config = dict(
    n_layer=8,
    d_model=256,
    n_head=8,
    n_kv_head=8,
    head_dim=32,
    d_mlp=1024,
    vocab_size=1808,
    activation='swiglu',
    norm='rmsnorm',
    norm_place='pre',
    norm_eps=1e-06,
    positions='rope',
    rope_base=10000.0,
    rope_fraction=0.75,
    qk_norm=True,
    attn_scale=0.247,
    bias='none',
    tie_embeddings=False,
    parallel_block=False,
    extras=['some layers without attention', 'local attention windows', 'shifted keys', 'exclusive self-attention', 'normalized values', 'value embeddings', 'a smear gate', 'an embedding shortcut', 'skips across layers', 'capped logits'],
    init='trunc',
    init_std_qkv=0.0276,
    init_std_o=0.0,
    init_std_up=0.0276,
    init_std_down=0.0,
    optimizer='muon',
    lr=0.00217,
    lr_mult_o=0.821,
    beta1=0.9,
    lr_head=0.00561,
    warmup_steps=92,
    schedule='wsd',
    decay_fraction=0.886,
    decay_shape='sqrt',
    final_lr_fraction=0.0,
    batch_tokens=65536,
    seq_len=512,
    doc_mask=True,
    train_tokens=617200000,
    steps=9418,
    dataset='wikipedia_en',
)
Each number is 50 + 12 x the weight over its row's rms, rounded and kept within 0 to 99. Layers, rows and columns count from 0. The size before them is the row's rms in percent of the matrix's.

# gate: layer 5 MLP gate, 1024x256, rms 0.0687, rows 377-411, columns 192-255
# up: layer 5 MLP up, 1024x256, rms 0.074, rows 377-411, columns 192-255
# down: layer 5 MLP down (transposed), 1024x256, rms 0.0682, rows 377-411, columns 192-255
gate377 096:51 40 59 60 60 55 55 50 60 48 53 38 49 60 52 51 54 45 55 38 40 65 41 54 44 70 57 41 50 53 42 47 56 60 34 56 51 54 36 59 61 45 50 30 64 57 48 59 47 37 35 55 53 54 65 63 38 61 49 51 41 56 54 54
up377 098:52 63 53 43 42 54 63 40 35 49 57 36 56 46 51 55 46 44 55 45 46 44 29 21 53 44 59 61 38 59 75 52 44 50 37 58 45 43 39 66 39 76 33 44 36 53 38 50 53 62 65 59 40 54 71 61 30 60 56 34 45 54 50 50
down377 095:57 38 49 57 60 45 52 41 62 44 65 45 48 57 42 45 41 52 93 40 62 51 35 41 60 46 47 26 56 37 54 48 41 69 38 47 53 58 36 55 34 64 38 47 36 47 51 36 46 25 59 57 37 49 52 75 45 63 83 65 47 55 51 51
gate378 096:58 46 66 46 33 46 36 64 62 47 24 50 33 38 41 39 36 73 69 66 40 40 37 60 49 49 54 66 58 47 72 50 56 40 67 56 45 42 44 50 39 45 50 37 53 43 67 60 32 40 65 40 42 63 46 55 54 45 47 51 63 68 50 49
up378 102:25 52 72 51 39 26 69 38 65 69 45 68 66 73 63 51 64 33 47 40 23 55 60 64 44 67 53 30 46 52 51 38 19 67 51 46 45 60 36 77 62 34 54 61 52 22 42 57 39 45 63 34 81 49 44 40 48 53 45 56 62 49 33 53
down378 092:54 34 63 69 58 51 53 41 55 54 63 34 34 55 40 51 47 47 31 46 40 61 42 42 36 76 59 62 57 65 78 38 55 64 47 33 39 52 55 54 45 69 70 66 53 41 33 35 69 66 48 37 71 35 49 49 63 45 47 52 44 51 58 42
gate379 112:46 30 44 23 53 61 37 53 46 40 61 57 49 40 73 54 48 30 58 52 32 52 53 58 52 61 53 43 60 46 47 66 47 48 64 46 68 58 53 39 27 30 49 53 44 56 45 40 59 56 34 51 68 60 37 54 41 57 47 35 65 65 55 45
up379 102:57 60 62 77 58 48 36 33 28 42 55 67 64 62 50 55 13 43 47 38 60 44 54 61 66 54 41 58 53 49 66 41 52 62 64 58 43 59 71 57 45 50 61 40 60 39 71 69 57 53 47 50 39 66 37 46 30 59 48 33 61 54 37 42
down379 110:50 44 53 33 39 56 32 43 44 47 51 30 50 51 48 42 57 61 25 45 65 66 63 59 58 54 46 38 39 70 24 42 49 37 63 54 50 71 48 36 30 51 66 39 27 43 46 53 47 45 43 49 36 70 37 59 59 56 79 34 38 74 27 45
gate380 090:56 77 72 43 47 43 45 28 39 52 62 39 44 57 58 39 57 39 60 49 40 58 59 60 34 57 52 57 48 61 59 46 46 32 08 34 55 40 44 65 57 55 52 46 53 54 61 45 30 49 74 49 57 66 77 46 78 55 49 57 28 36 45 37
up380 096:54 50 60 65 61 44 39 48 44 54 42 07 58 40 37 49 32 49 58 67 44 33 42 52 67 46 64 37 62 39 60 46 36 50 32 28 61 43 44 42 50 48 48 63 64 53 41 48 35 48 55 42 37 66 53 39 32 50 45 49 53 60 50 47
down380 092:53 41 59 70 44 35 53 30 82 73 54 35 46 47 29 50 33 53 55 49 47 46 55 44 55 62 62 83 42 44 51 58 53 60 58 59 69 66 49 38 57 45 53 42 65 57 33 51 72 45 56 44 35 58 44 56 77 50 44 42 55 43 79 59
gate381 102:33 43 47 24 63 57 28 39 26 52 69 41 43 60 50 57 42 62 22 38 47 58 56 48 50 66 64 47 54 52 60 68 61 52 39 59 45 41 41 58 53 57 55 69 58 43 51 61 45 55 50 66 45 43 54 69 35 57 61 39 52 43 34 54
up381 105:57 53 41 56 45 53 41 50 39 48 76 56 74 67 39 57 42 44 17 53 58 47 42 37 56 49 56 55 53 64 58 50 52 51 64 60 31 37 54 39 66 60 62 49 57 21 38 49 42 47 53 49 32 67 48 64 26 34 46 41 39 32 30 57
down381 110:33 50 50 34 59 47 59 69 44 60 33 40 52 36 39 22 48 32 59 46 44 44 28 42 50 58 63 64 41 55 38 66 61 46 72 34 51 61 72 54 59 60 74 45 34 43 68 61 57 60 67 52 36 58 62 53 50 56 63 51 34 46 49 53
gate382 096:46 55 56 28 53 43 56 67 57 41 39 53 47 42 56 37 49 53 53 49 40 56 51 51 60 61 58 66 75 61 77 48 39 59 37 41 58 52 55 56 54 55 60 54 44 42 57 45 34 43 86 63 45 23 55 50 39 46 53 52 46 34 56 59
up382 095:52 37 40 42 54 57 57 40 66 48 35 41 45 48 54 26 21 55 59 50 66 41 32 44 39 43 35 41 56 70 57 35 39 36 30 41 72 71 56 42 68 68 67 55 53 47 46 41 58 47 63 26 45 48 36 67 44 49 48 54 23 43 57 50
down382 099:41 63 28 35 55 65 71 50 60 53 64 55 54 41 65 56 37 61 63 37 46 59 52 49 45 38 46 54 60 67 42 34 39 24 51 41 51 65 30 59 40 46 36 39 56 34 59 40 41 56 44 26 41 60 47 42 37 55 35 64 67 43 25 36
gate383 108:29 57 52 21 36 41 66 47 49 56 44 46 58 45 35 44 42 61 39 62 45 42 52 38 36 62 61 47 46 35 68 42 55 56 46 53 53 49 52 53 62 37 60 58 48 51 62 49 67 66 31 53 70 61 56 44 48 46 64 41 77 55 53 44
up383 109:34 47 37 50 65 35 56 45 53 32 27 60 18 60 57 43 48 25 61 41 33 60 33 56 53 25 51 41 58 77 38 64 61 52 46 48 51 37 44 88 41 39 61 53 42 54 42 41 39 56 33 61 53 50 45 55 44 63 24 43 43 67 53 51
down383 107:58 44 59 59 70 49 74 67 45 38 41 47 52 44 61 45 72 25 43 57 40 80 56 59 54 44 43 48 45 47 47 69 54 52 62 66 65 58 42 90 41 51 59 55 45 39 49 47 28 44 37 65 50 60 26 52 46 60 39 56 43 58 48 56
gate384 099:51 53 42 43 51 54 50 25 47 65 72 58 50 61 41 40 51 45 26 60 33 66 68 55 45 25 46 32 70 63 52 47 57 69 78 41 33 64 39 43 43 48 35 48 32 62 56 71 48 44 49 40 56 71 20 33 52 38 50 60 56 61 24 64
up384 099:74 61 62 49 49 39 61 58 60 43 50 65 42 33 49 62 45 46 27 58 39 56 59 39 56 34 69 73 49 50 41 56 51 55 34 62 49 64 59 43 58 40 60 40 60 47 71 60 67 74 67 47 38 54 65 58 68 60 47 43 52 39 76 47
down384 102:36 70 35 49 40 49 72 53 27 57 46 61 40 61 59 55 60 52 58 26 69 42 42 59 52 53 65 44 69 38 55 54 46 32 48 66 51 56 35 70 52 37 58 39 57 36 57 42 50 52 64 40 49 50 77 54 47 31 43 62 68 47 52 67
gate385 103:44 38 30 51 21 60 56 27 42 47 55 38 57 36 55 55 50 26 08 48 54 43 52 46 38 61 31 36 50 40 44 36 50 53 53 73 55 62 62 50 41 57 44 63 51 44 42 49 60 65 53 54 47 24 74 54 21 44 45 39 58 40 59 33
up385 100:47 44 65 37 19 44 71 49 31 53 51 28 62 60 47 53 30 53 60 49 51 54 39 30 45 56 40 47 29 36 65 50 69 53 32 43 55 45 46 39 59 62 55 53 53 42 34 56 40 55 46 52 59 57 56 29 49 32 47 51 48 70 57 59
down385 102:51 59 30 43 18 26 57 39 27 45 42 46 60 42 55 50 44 46 42 52 49 40 75 44 53 43 53 51 53 44 47 34 49 63 62 83 45 58 59 45 57 50 53 64 52 40 74 28 37 52 53 62 65 32 52 48 34 48 39 38 60 55 46 49
gate386 104:49 53 38 42 33 40 24 60 61 44 51 64 40 32 44 73 32 63 64 47 42 58 56 59 49 38 73 52 34 53 57 36 55 79 28 47 51 36 53 45 73 67 79 52 60 52 43 63 47 45 31 42 59 45 62 58 61 68 42 47 55 67 47 77
up386 100:59 38 30 43 47 60 49 63 64 46 49 33 55 54 48 40 57 46 32 60 45 59 20 35 33 33 58 44 58 61 49 69 53 54 45 67 49 49 56 76 56 56 60 20 35 54 62 64 46 51 54 63 63 55 25 55 57 52 58 73 45 48 57 51
down386 102:80 59 24 34 71 31 54 43 51 46 45 49 71 49 48 37 48 46 73 75 62 39 39 59 47 70 38 61 57 45 30 58 53 46 40 29 61 31 45 54 54 72 45 29 65 60 61 56 71 57 63 67 59 34 67 51 37 36 67 44 54 35 49 64
gate387 101:57 39 50 59 53 49 51 34 70 50 60 38 28 66 25 41 46 52 47 51 29 54 49 53 68 54 41 47 27 49 46 55 55 67 46 48 38 50 36 33 49 29 66 40 58 81 39 28 46 46 44 30 33 65 65 50 25 55 49 37 26 56 47 41
up387 101:54 46 51 59 47 54 60 29 57 46 40 39 36 41 47 39 61 68 43 71 68 61 52 63 39 64 59 49 47 40 54 58 54 56 58 72 57 43 59 53 45 34 49 30 40 39 36 46 48 34 47 54 52 55 44 50 51 48 46 33 46 52 40 56
down387 099:43 47 46 68 23 40 59 66 43 44 24 59 45 59 61 51 49 56 71 43 54 43 45 54 28 62 74 69 53 76 36 54 73 35 62 43 62 39 54 67 57 55 62 50 42 46 51 44 64 59 35 69 56 56 36 42 34 49 41 52 51 52 60 60
gate388 102:70 47 59 48 43 30 64 36 58 52 61 48 31 67 68 69 51 58 50 40 63 62 51 55 43 35 36 39 40 64 44 44 52 43 25 34 57 43 50 49 46 38 40 41 83 57 70 58 39 58 56 51 44 40 52 53 31 30 40 58 73 62 61 62
up388 099:60 57 67 70 42 57 31 32 59 39 44 64 74 41 37 25 31 42 43 51 31 69 52 48 55 63 38 41 59 42 51 26 44 48 44 47 50 38 29 59 77 77 53 62 59 54 47 20 38 30 66 48 59 51 47 53 63 31 50 26 50 50 55 72
down388 101:54 40 63 54 50 55 50 65 59 67 63 40 58 50 73 23 58 42 51 66 27 50 48 61 54 59 51 72 29 53 62 45 58 53 45 66 44 54 25 36 58 33 44 38 44 47 45 57 48 37 45 29 54 34 60 50 42 52 48 42 48 52 52 46
gate389 105:65 49 71 48 42 28 70 71 45 40 70 32 40 27 47 69 53 47 47 51 59 68 40 32 40 37 51 71 57 62 41 45 74 61 44 43 37 44 56 40 55 34 70 45 43 49 18 63 44 61 42 85 30 41 59 58 47 54 49 79 58 65 51 48
up389 098:66 54 40 67 41 39 71 43 36 55 52 51 48 59 40 42 45 37 48 54 34 54 38 43 34 46 34 75 59 60 55 45 48 45 55 59 63 77 38 57 44 30 51 51 87 46 43 34 58 54 53 60 29 56 41 43 58 52 57 55 60 38 63 44
down389 100:45 35 54 57 42 45 43 32 66 53 46 54 40 41 37 49 41 60 65 61 49 37 77 66 48 53 57 50 79 55 50 53 41 58 48 39 64 46 33 52 18 43 58 46 52 42 49 46 41 31 53 33 39 41 79 35 49 46 64 35 52 42 30 37
gate390 093:57 65 60 51 63 41 49 46 45 36 54 49 49 52 46 54 49 65 78 31 61 48 62 44 35 60 42 53 46 40 31 68 51 44 59 50 35 35 54 46 31 63 28 33 61 49 41 71 45 44 71 50 45 49 46 35 62 42 68 40 45 56 25 56
up390 091:35 55 52 60 54 66 44 70 29 35 38 44 56 45 58 58 49 50 53 59 29 58 32 63 40 48 53 46 50 58 49 45 33 30 50 53 52 36 28 55 56 52 47 48 43 53 70 57 51 56 49 55 46 50 51 45 57 39 55 54 47 59 47 47
down390 095:39 47 45 32 35 31 51 68 45 58 37 25 38 53 42 48 57 56 64 53 48 72 63 46 44 43 48 45 29 60 39 48 57 61 31 67 60 18 60 56 23 63 69 65 60 68 55 51 41 45 82 84 40 34 60 37 37 33 46 70 60 43 68 44
gate391 107:67 47 52 65 55 44 59 33 27 42 41 41 35 34 52 44 46 52 26 51 28 71 47 38 44 57 45 41 41 50 22 63 62 59 64 63 53 28 73 67 36 63 42 38 44 42 56 66 61 38 53 51 33 46 43 55 51 71 44 39 49 47 60 49
up391 120:69 59 39 56 31 49 62 29 36 54 57 50 50 61 58 39 67 50 60 53 59 23 58 41 27 49 29 46 51 66 43 55 59 44 63 43 60 37 29 40 52 59 43 58 54 33 53 47 38 53 44 35 48 49 49 33 46 42 68 66 36 42 25 68
down391 105:39 33 60 39 50 39 67 41 76 52 55 67 45 53 44 47 17 32 39 38 60 65 60 66 61 63 39 48 62 42 45 48 32 62 59 35 56 42 43 63 56 51 43 43 60 77 47 45 68 60 40 50 33 58 58 46 53 61 51 48 38 46 64 51
gate392 104:57 66 55 63 72 41 58 32 54 82 43 34 30 39 48 71 49 71 45 44 41 64 66 65 53 48 62 33 63 59 55 61 52 46 51 57 65 53 57 66 53 54 67 52 29 37 33 43 44 51 54 40 73 46 54 46 58 48 51 36 48 31 40 51
up392 106:62 58 64 52 48 66 45 50 43 66 30 66 46 59 43 61 52 51 34 36 37 41 47 59 47 44 46 43 65 56 45 51 48 42 68 41 40 18 53 71 62 52 38 45 50 48 48 40 43 38 34 55 38 40 60 28 43 70 48 38 37 64 39 50
down392 102:31 28 37 79 54 68 49 56 56 71 66 31 34 61 60 54 38 46 43 46 59 46 45 38 73 27 39 60 36 48 39 41 55 41 34 41 33 30 30 61 44 32 34 51 56 61 63 57 14 54 65 56 34 66 45 36 48 48 56 42 57 41 41 68
gate393 104:39 47 57 45 44 38 58 38 55 41 63 42 48 46 58 70 48 28 17 37 56 40 61 54 57 38 46 41 35 45 39 61 34 59 40 42 37 50 65 51 58 56 31 36 56 42 48 49 45 47 52 52 52 51 49 58 65 36 54 61 49 83 38 31
up393 100:68 26 43 64 37 38 36 63 55 61 58 43 56 57 73 67 86 48 45 33 43 43 74 44 35 47 46 40 52 48 28 60 56 51 53 28 56 70 56 38 45 50 51 39 63 54 39 36 52 42 48 51 26 31 37 47 45 44 57 65 58 54 39 59
down393 099:53 28 34 61 62 51 42 42 53 51 37 36 63 67 56 43 73 51 56 57 53 60 22 46 63 56 51 35 59 45 62 51 55 50 52 52 54 22 39 74 44 54 24 62 36 30 56 44 68 71 51 57 42 55 36 37 60 45 61 56 68 34 37 43
gate394 092:55 30 64 65 68 45 40 54 61 72 56 46 77 49 29 50 63 51 34 61 40 44 45 65 69 45 27 41 46 61 65 78 66 42 55 56 63 52 46 73 38 34 54 54 51 29 60 54 44 56 49 62 62 61 43 29 56 44 56 35 51 46 71 59
up394 100:24 46 46 55 43 75 53 34 60 66 48 51 36 65 29 51 49 75 44 36 56 55 65 38 61 61 43 61 43 49 52 24 49 55 57 56 48 44 50 64 45 38 65 62 48 61 30 50 53 51 42 54 39 65 53 58 65 56 56 50 47 35 35 28
down394 095:34 43 60 54 48 35 53 56 38 58 45 30 55 54 35 48 30 66 63 54 55 39 32 36 20 62 51 45 50 48 36 41 43 57 48 37 49 62 50 44 59 46 51 69 60 62 21 59 50 64 54 45 39 54 41 63 34 54 29 48 57 64 29 61
gate395 098:32 39 57 62 50 53 36 50 62 36 61 43 42 49 32 38 35 49 43 45 53 67 47 43 32 31 46 51 48 50 47 59 50 80 42 45 66 35 67 46 42 43 53 35 61 59 66 57 50 15 62 62 43 32 63 49 47 48 72 40 68 24 82 56
up395 095:32 46 44 45 53 38 61 44 59 56 81 59 52 26 45 71 62 34 76 46 70 31 63 33 53 45 57 53 49 48 44 38 51 19 71 57 55 69 51 36 45 56 43 47 40 41 47 49 26 60 47 62 68 38 76 37 49 61 39 45 41 41 20 53
down395 100:60 28 43 60 39 40 45 58 54 31 45 55 59 28 49 73 27 74 14 44 66 62 59 40 30 47 33 29 51 58 68 35 29 37 63 42 50 49 62 36 31 28 58 41 45 54 67 52 45 70 47 64 63 74 56 21 37 57 31 66 42 23 60 46
gate396 100:44 32 58 14 40 57 77 45 58 53 57 48 45 58 54 41 63 52 49 38 63 52 50 62 38 59 55 48 23 46 49 41 50 68 40 69 58 55 51 51 51 48 47 43 36 44 50 61 44 42 58 31 70 33 48 52 43 27 63 57 70 54 62 50
up396 089:89 57 74 25 60 63 50 57 46 46 55 31 42 63 47 42 37 38 73 38 45 67 21 66 34 79 66 54 51 51 39 22 57 35 53 70 55 50 51 69 46 68 58 56 56 63 49 22 71 45 34 37 47 51 54 45 39 54 53 48 46 54 44 48
down396 107:68 61 57 57 51 53 54 61 41 41 45 32 18 76 54 38 24 57 50 57 44 41 49 68 35 49 46 62 47 34 29 32 54 58 42 60 51 44 53 62 58 44 56 50 53 53 55 33 47 43 22 55 43 51 61 26 80 38 40 65 55 43 52 28
gate397 100:63 35 57 68 29 39 38 52 48 47 55 63 23 64 58 44 30 42 50 49 36 27 53 41 59 45 32 40 27 65 67 39 54 47 44 57 36 34 58 43 27 60 51 58 54 43 48 56 78 71 33 30 26 50 52 68 38 57 58 69 44 39 37 69
up397 098:53 68 37 33 42 58 69 48 56 55 56 44 76 75 47 63 55 33 37 48 38 61 51 56 45 53 61 54 47 51 27 45 39 23 66 46 57 43 34 41 53 63 43 39 44 49 65 31 51 45 63 71 49 13 46 20 40 57 65 46 68 44 55 34
down397 102:55 41 34 65 39 39 61 37 42 43 19 64 45 47 35 40 34 71 56 36 64 18 49 29 48 49 41 45 34 45 46 34 55 53 37 59 48 58 41 54 43 70 37 75 50 42 42 26 63 52 61 59 24 65 70 67 49 53 39 43 43 47 51 75
gate398 108:40 62 45 34 46 74 50 37 59 24 64 57 46 62 42 56 42 60 38 36 36 51 45 85 57 57 45 42 25 62 53 63 58 51 63 68 52 56 55 72 46 37 61 29 55 64 44 45 39 36 40 48 53 57 44 35 55 46 47 55 62 46 67 54
up398 104:41 60 27 54 51 58 52 25 40 25 59 60 48 45 41 57 54 54 55 55 37 75 44 69 64 55 42 47 41 68 42 61 26 32 49 73 57 36 47 37 46 76 43 50 63 45 35 54 46 47 60 62 38 72 61 65 24 45 68 51 55 36 60 54
down398 100:66 53 26 56 39 63 37 49 34 36 51 26 27 61 47 53 60 46 69 37 38 60 45 60 48 67 53 64 47 71 60 42 68 57 37 51 63 54 54 41 58 61 51 52 27 27 51 44 48 52 45 52 30 55 55 45 71 58 44 76 45 64 64 53
gate399 101:22 40 59 64 48 59 50 44 78 63 24 51 52 44 33 40 43 61 44 56 50 57 73 43 47 73 52 61 40 44 39 49 69 50 74 59 50 46 62 64 20 66 32 39 70 40 44 53 66 53 64 50 62 72 67 58 52 51 77 57 16 61 27 40
up399 102:48 42 54 69 67 63 58 50 56 48 34 45 65 41 55 47 56 68 53 31 44 58 43 46 56 53 65 76 47 48 54 56 62 43 47 54 55 53 67 60 32 58 46 59 50 29 47 63 38 49 35 50 53 57 63 47 60 44 44 63 31 38 38 42
down399 100:44 56 54 54 33 54 67 45 75 58 55 37 37 32 54 69 32 65 67 68 63 67 40 40 44 46 62 61 43 53 33 49 61 33 31 62 42 52 72 41 62 65 66 54 55 27 68 63 46 55 60 60 50 54 40 56 69 54 60 46 77 55 47 60
gate400 091:65 48 54 39 50 69 43 49 39 66 69 45 25 40 64 61 38 54 44 54 45 56 35 25 43 58 14 39 53 32 59 72 79 60 36 57 43 47 57 53 66 46 41 65 51 42 46 66 70 37 52 41 43 38 52 86 41 69 61 50 47 60 44 44
up400 095:51 43 53 37 44 70 47 52 54 38 57 56 48 39 52 32 54 48 49 64 55 49 34 67 48 49 41 30 52 30 43 33 40 57 31 53 39 49 68 40 44 74 39 53 40 41 19 56 66 64 54 17 42 57 50 69 31 64 51 19 35 63 54 38
down400 099:40 46 42 69 40 57 44 40 50 56 59 58 49 54 46 33 54 52 49 18 50 49 61 39 48 53 49 51 65 61 75 32 45 35 54 50 65 49 53 47 34 35 61 39 54 47 62 48 52 30 35 62 51 58 45 49 49 54 21 62 47 32 39 41
gate401 091:66 40 55 52 31 49 55 53 61 56 63 30 37 22 43 33 58 62 69 55 56 37 67 56 19 53 40 72 29 43 72 55 64 68 49 79 54 47 47 48 34 53 53 59 47 57 42 59 48 40 59 25 41 52 74 53 43 59 27 66 56 54 24 28
up401 092:36 50 42 47 56 39 66 51 51 45 52 25 45 59 51 52 78 54 37 74 51 61 69 31 49 47 28 59 60 37 42 45 54 45 44 71 47 43 37 37 48 66 62 36 57 66 52 56 30 57 77 63 50 53 46 41 54 37 48 59 45 42 38 53
down401 094:46 62 55 44 21 63 54 57 75 33 29 51 41 37 52 23 39 56 49 72 46 40 66 75 50 51 48 51 44 45 54 65 56 47 58 72 48 41 56 53 30 49 61 49 54 67 40 61 62 43 68 41 53 48 49 50 37 37 49 80 34 55 50 46
gate402 098:59 46 54 52 46 41 64 53 37 77 26 38 60 57 52 60 36 38 58 42 47 92 65 47 26 46 30 35 43 51 59 66 46 48 44 45 32 35 60 50 44 67 26 52 38 44 41 37 51 46 83 40 76 37 27 48 62 36 50 60 72 44 55 52
up402 099:50 48 51 52 56 57 54 33 53 59 42 41 64 70 51 29 55 61 33 44 54 54 55 46 61 34 60 59 57 59 64 38 40 58 62 38 29 45 29 43 66 37 33 75 42 25 49 47 45 67 59 50 41 73 40 57 45 53 55 47 48 56 55 22
down402 102:62 57 54 63 63 53 36 59 66 66 31 19 33 52 36 56 46 38 55 42 50 58 55 70 48 55 53 41 29 36 55 37 68 51 42 49 55 61 54 64 60 68 40 54 36 62 36 58 52 55 63 40 62 58 58 67 23 37 58 72 59 62 42 47
gate403 091:79 68 66 49 59 51 57 51 60 67 68 39 41 71 54 66 45 55 76 52 46 43 62 67 43 66 52 34 66 63 50 49 35 75 52 36 49 51 28 56 55 64 72 64 37 32 45 44 38 29 61 37 51 50 32 58 58 44 29 64 59 43 52 44
up403 096:39 52 37 27 36 45 55 31 40 48 22 49 45 70 36 62 51 30 49 49 56 72 47 40 56 51 61 58 41 36 61 52 38 54 53 41 56 53 34 34 43 46 42 62 54 43 57 47 65 51 68 52 65 56 46 60 47 73 41 36 46 47 40 53
down403 099:48 69 53 54 53 56 52 51 20 54 59 39 40 69 40 41 69 43 71 61 61 41 46 65 43 58 45 57 65 48 51 47 32 58 57 53 35 66 54 46 48 57 51 60 59 38 63 48 50 38 72 51 35 45 56 51 30 41 35 49 44 61 38 35
gate404 100:29 27 64 49 45 43 76 70 48 57 52 52 46 44 44 23 48 39 61 71 55 55 47 53 41 62 62 47 56 64 63 43 41 46 44 43 57 60 73 65 50 52 39 52 39 40 56 28 64 48 41 35 50 62 52 50 54 59 40 48 51 49 67 51
up404 104:62 72 68 44 65 51 53 49 47 62 38 45 59 56 61 50 28 31 37 50 43 46 59 56 45 77 45 69 51 55 27 47 57 54 54 44 54 46 54 39 26 61 37 49 43 51 25 54 58 46 75 48 52 52 39 46 64 40 31 45 44 74 59 36
down404 097:37 62 68 46 67 55 79 34 48 42 49 29 53 79 52 54 60 38 62 45 55 57 52 54 29 53 51 69 41 56 69 50 37 44 62 65 28 70 49 25 46 37 41 50 63 36 50 72 51 48 73 31 47 54 37 38 47 31 46 76 50 56 34 52
gate405 098:58 39 71 39 32 40 47 44 32 58 48 37 53 46 80 38 54 41 36 47 65 48 54 50 38 65 44 63 48 75 56 44 46 55 53 60 45 42 57 50 48 43 30 67 60 51 40 54 46 59 29 34 51 44 56 34 25 30 26 59 44 51 59 75
up405 099:39 55 36 51 75 40 40 42 50 55 39 38 63 46 70 18 63 40 78 38 54 53 77 44 40 66 39 70 49 62 54 43 57 48 38 52 35 66 43 40 40 46 48 39 53 55 35 61 49 34 30 50 41 74 60 41 33 44 45 47 48 45 58 47
down405 106:41 66 62 43 50 66 39 39 52 40 72 50 70 46 76 52 50 53 57 38 40 48 51 50 59 32 53 45 47 48 66 55 44 67 65 42 51 61 54 45 40 52 51 39 57 55 50 52 70 34 37 49 54 78 41 44 44 42 51 47 46 25 73 56
gate406 098:44 65 70 52 64 30 27 60 35 56 33 29 64 47 51 51 69 52 31 49 35 57 56 58 51 35 41 50 54 39 47 53 51 44 45 39 45 38 37 58 54 32 68 78 60 55 62 43 43 55 48 23 45 47 58 65 74 58 35 41 71 64 43 40
up406 099:19 52 45 53 53 29 49 71 50 69 74 45 47 65 33 56 33 55 48 42 36 46 36 40 52 55 34 38 69 28 52 49 34 64 41 69 65 39 58 42 76 48 59 36 51 53 71 54 48 65 19 62 35 36 43 34 31 54 38 58 64 64 45 42
down406 101:49 43 71 47 54 60 65 68 51 29 41 46 57 46 45 35 49 46 34 32 71 47 50 74 42 61 73 49 55 38 67 54 51 58 75 60 25 68 43 52 37 54 44 52 50 53 52 39 30 49 56 44 56 56 41 60 41 59 50 54 34 56 53 57
gate407 094:33 78 36 69 32 70 60 47 50 26 34 51 69 54 40 46 37 35 28 42 70 42 56 41 54 64 47 35 23 29 30 30 68 45 53 41 64 67 49 41 52 47 48 69 68 45 55 76 53 62 51 64 51 51 47 50 15 52 39 52 46 60 73 53
up407 100:35 44 50 58 70 38 39 27 59 62 63 39 47 33 53 64 68 60 45 29 26 52 60 35 74 31 39 60 59 45 51 57 41 46 46 60 36 41 35 58 40 66 47 27 30 36 52 65 51 46 63 23 56 44 61 32 40 59 47 49 47 45 65 50
down407 101:48 41 48 62 67 76 44 37 47 60 34 43 59 31 57 44 63 58 43 57 46 43 55 66 38 54 27 46 45 61 70 53 47 52 40 52 37 43 56 49 59 39 56 52 65 58 49 42 68 45 53 40 36 51 46 57 86 51 34 53 43 53 47 35
gate408 112:39 44 56 59 70 44 53 42 33 31 45 71 48 45 54 61 35 46 44 50 55 33 62 71 64 44 56 34 49 40 57 38 57 52 42 72 50 77 62 40 38 66 56 57 39 49 29 74 57 34 49 55 45 22 72 51 44 46 60 50 52 62 75 49
up408 122:31 55 45 52 54 49 56 47 41 38 48 52 74 30 49 42 69 66 54 83 39 53 51 48 55 47 45 57 37 50 62 35 55 54 46 43 69 56 48 53 55 57 70 72 59 52 48 61 57 45 54 54 54 29 65 34 33 64 33 51 72 60 59 52
down408 109:38 54 53 45 37 51 56 50 55 61 67 60 58 57 54 44 71 55 51 52 67 67 64 62 65 40 35 31 44 52 65 55 44 58 63 61 40 32 87 41 57 44 53 55 78 46 49 57 67 34 60 43 64 32 59 55 58 50 62 53 61 82 61 61
gate409 096:37 33 66 42 34 43 42 45 67 42 51 46 49 80 45 46 61 58 34 50 41 61 56 43 58 16 48 29 75 72 38 42 58 50 66 58 35 53 66 25 55 06 53 52 53 54 67 57 55 46 55 54 51 59 34 35 43 36 45 39 38 44 49 60
up409 095:42 42 51 61 46 34 49 42 66 37 46 47 38 53 57 46 64 54 17 53 37 66 65 26 65 35 53 62 47 56 39 35 74 49 55 46 48 55 67 44 25 53 40 45 43 40 55 45 49 40 41 40 49 33 43 44 41 55 41 27 66 28 62 52
down409 103:40 71 41 54 47 48 46 43 41 59 28 47 49 32 34 22 46 45 39 53 47 30 42 33 49 42 49 70 41 56 52 54 40 54 54 59 38 35 62 52 52 39 52 61 39 43 56 54 51 40 38 46 41 55 46 34 51 45 75 37 53 45 49 34
gate410 093:57 38 52 39 63 43 46 66 51 64 33 54 77 52 53 39 47 53 37 44 38 32 59 43 32 38 41 69 47 37 43 36 48 55 54 45 36 70 70 53 45 71 45 45 62 65 54 41 59 38 58 43 31 46 70 61 27 34 26 37 57 31 39 49
up410 098:34 25 62 40 52 58 43 43 59 49 73 38 34 68 43 59 55 31 64 61 41 55 19 42 40 57 57 42 28 67 39 77 66 38 56 23 45 49 42 57 36 50 62 37 48 58 38 53 40 42 56 43 43 43 49 48 51 36 70 24 49 62 53 44
down410 100:43 30 29 45 38 48 61 60 58 59 34 72 52 66 37 44 48 43 66 43 46 18 55 42 47 52 55 32 79 50 64 44 26 49 47 41 52 64 48 50 41 43 45 48 54 37 50 31 58 36 53 65 26 36 70 41 61 45 50 63 59 62 45 52
gate411 090:46 56 65 63 44 36 58 52 45 60 30 34 63 47 46 54 55 46 48 55 49 44 40 29 72 44 51 40 29 32 27 48 53 50 65 49 50 49 38 33 68 77 57 52 69 55 36 60 45 38 32 29 47 71 60 30 44 79 41 48 38 50 47 48
up411 093:55 68 52 63 56 56 72 62 64 52 52 74 43 55 63 28 40 27 30 65 47 45 69 41 64 66 52 34 42 64 51 55 37 65 69 55 52 41 43 60 43 28 49 35 57 37 61 35 38 52 54 58 46 53 63 24 43 63 49 52 43 45 52 44
down411 099:53 59 55 40 42 61 54 48 45 53 84 46 71 43 35 38 44 58 38 27 46 46 53 54 46 46 61 60 53 58 62 18 63 42 36 60 56 39 51 35 34 54 59 72 36 39 67 30 52 55 52 52 59 47 22 77 73 39 57 55 60 65 37 36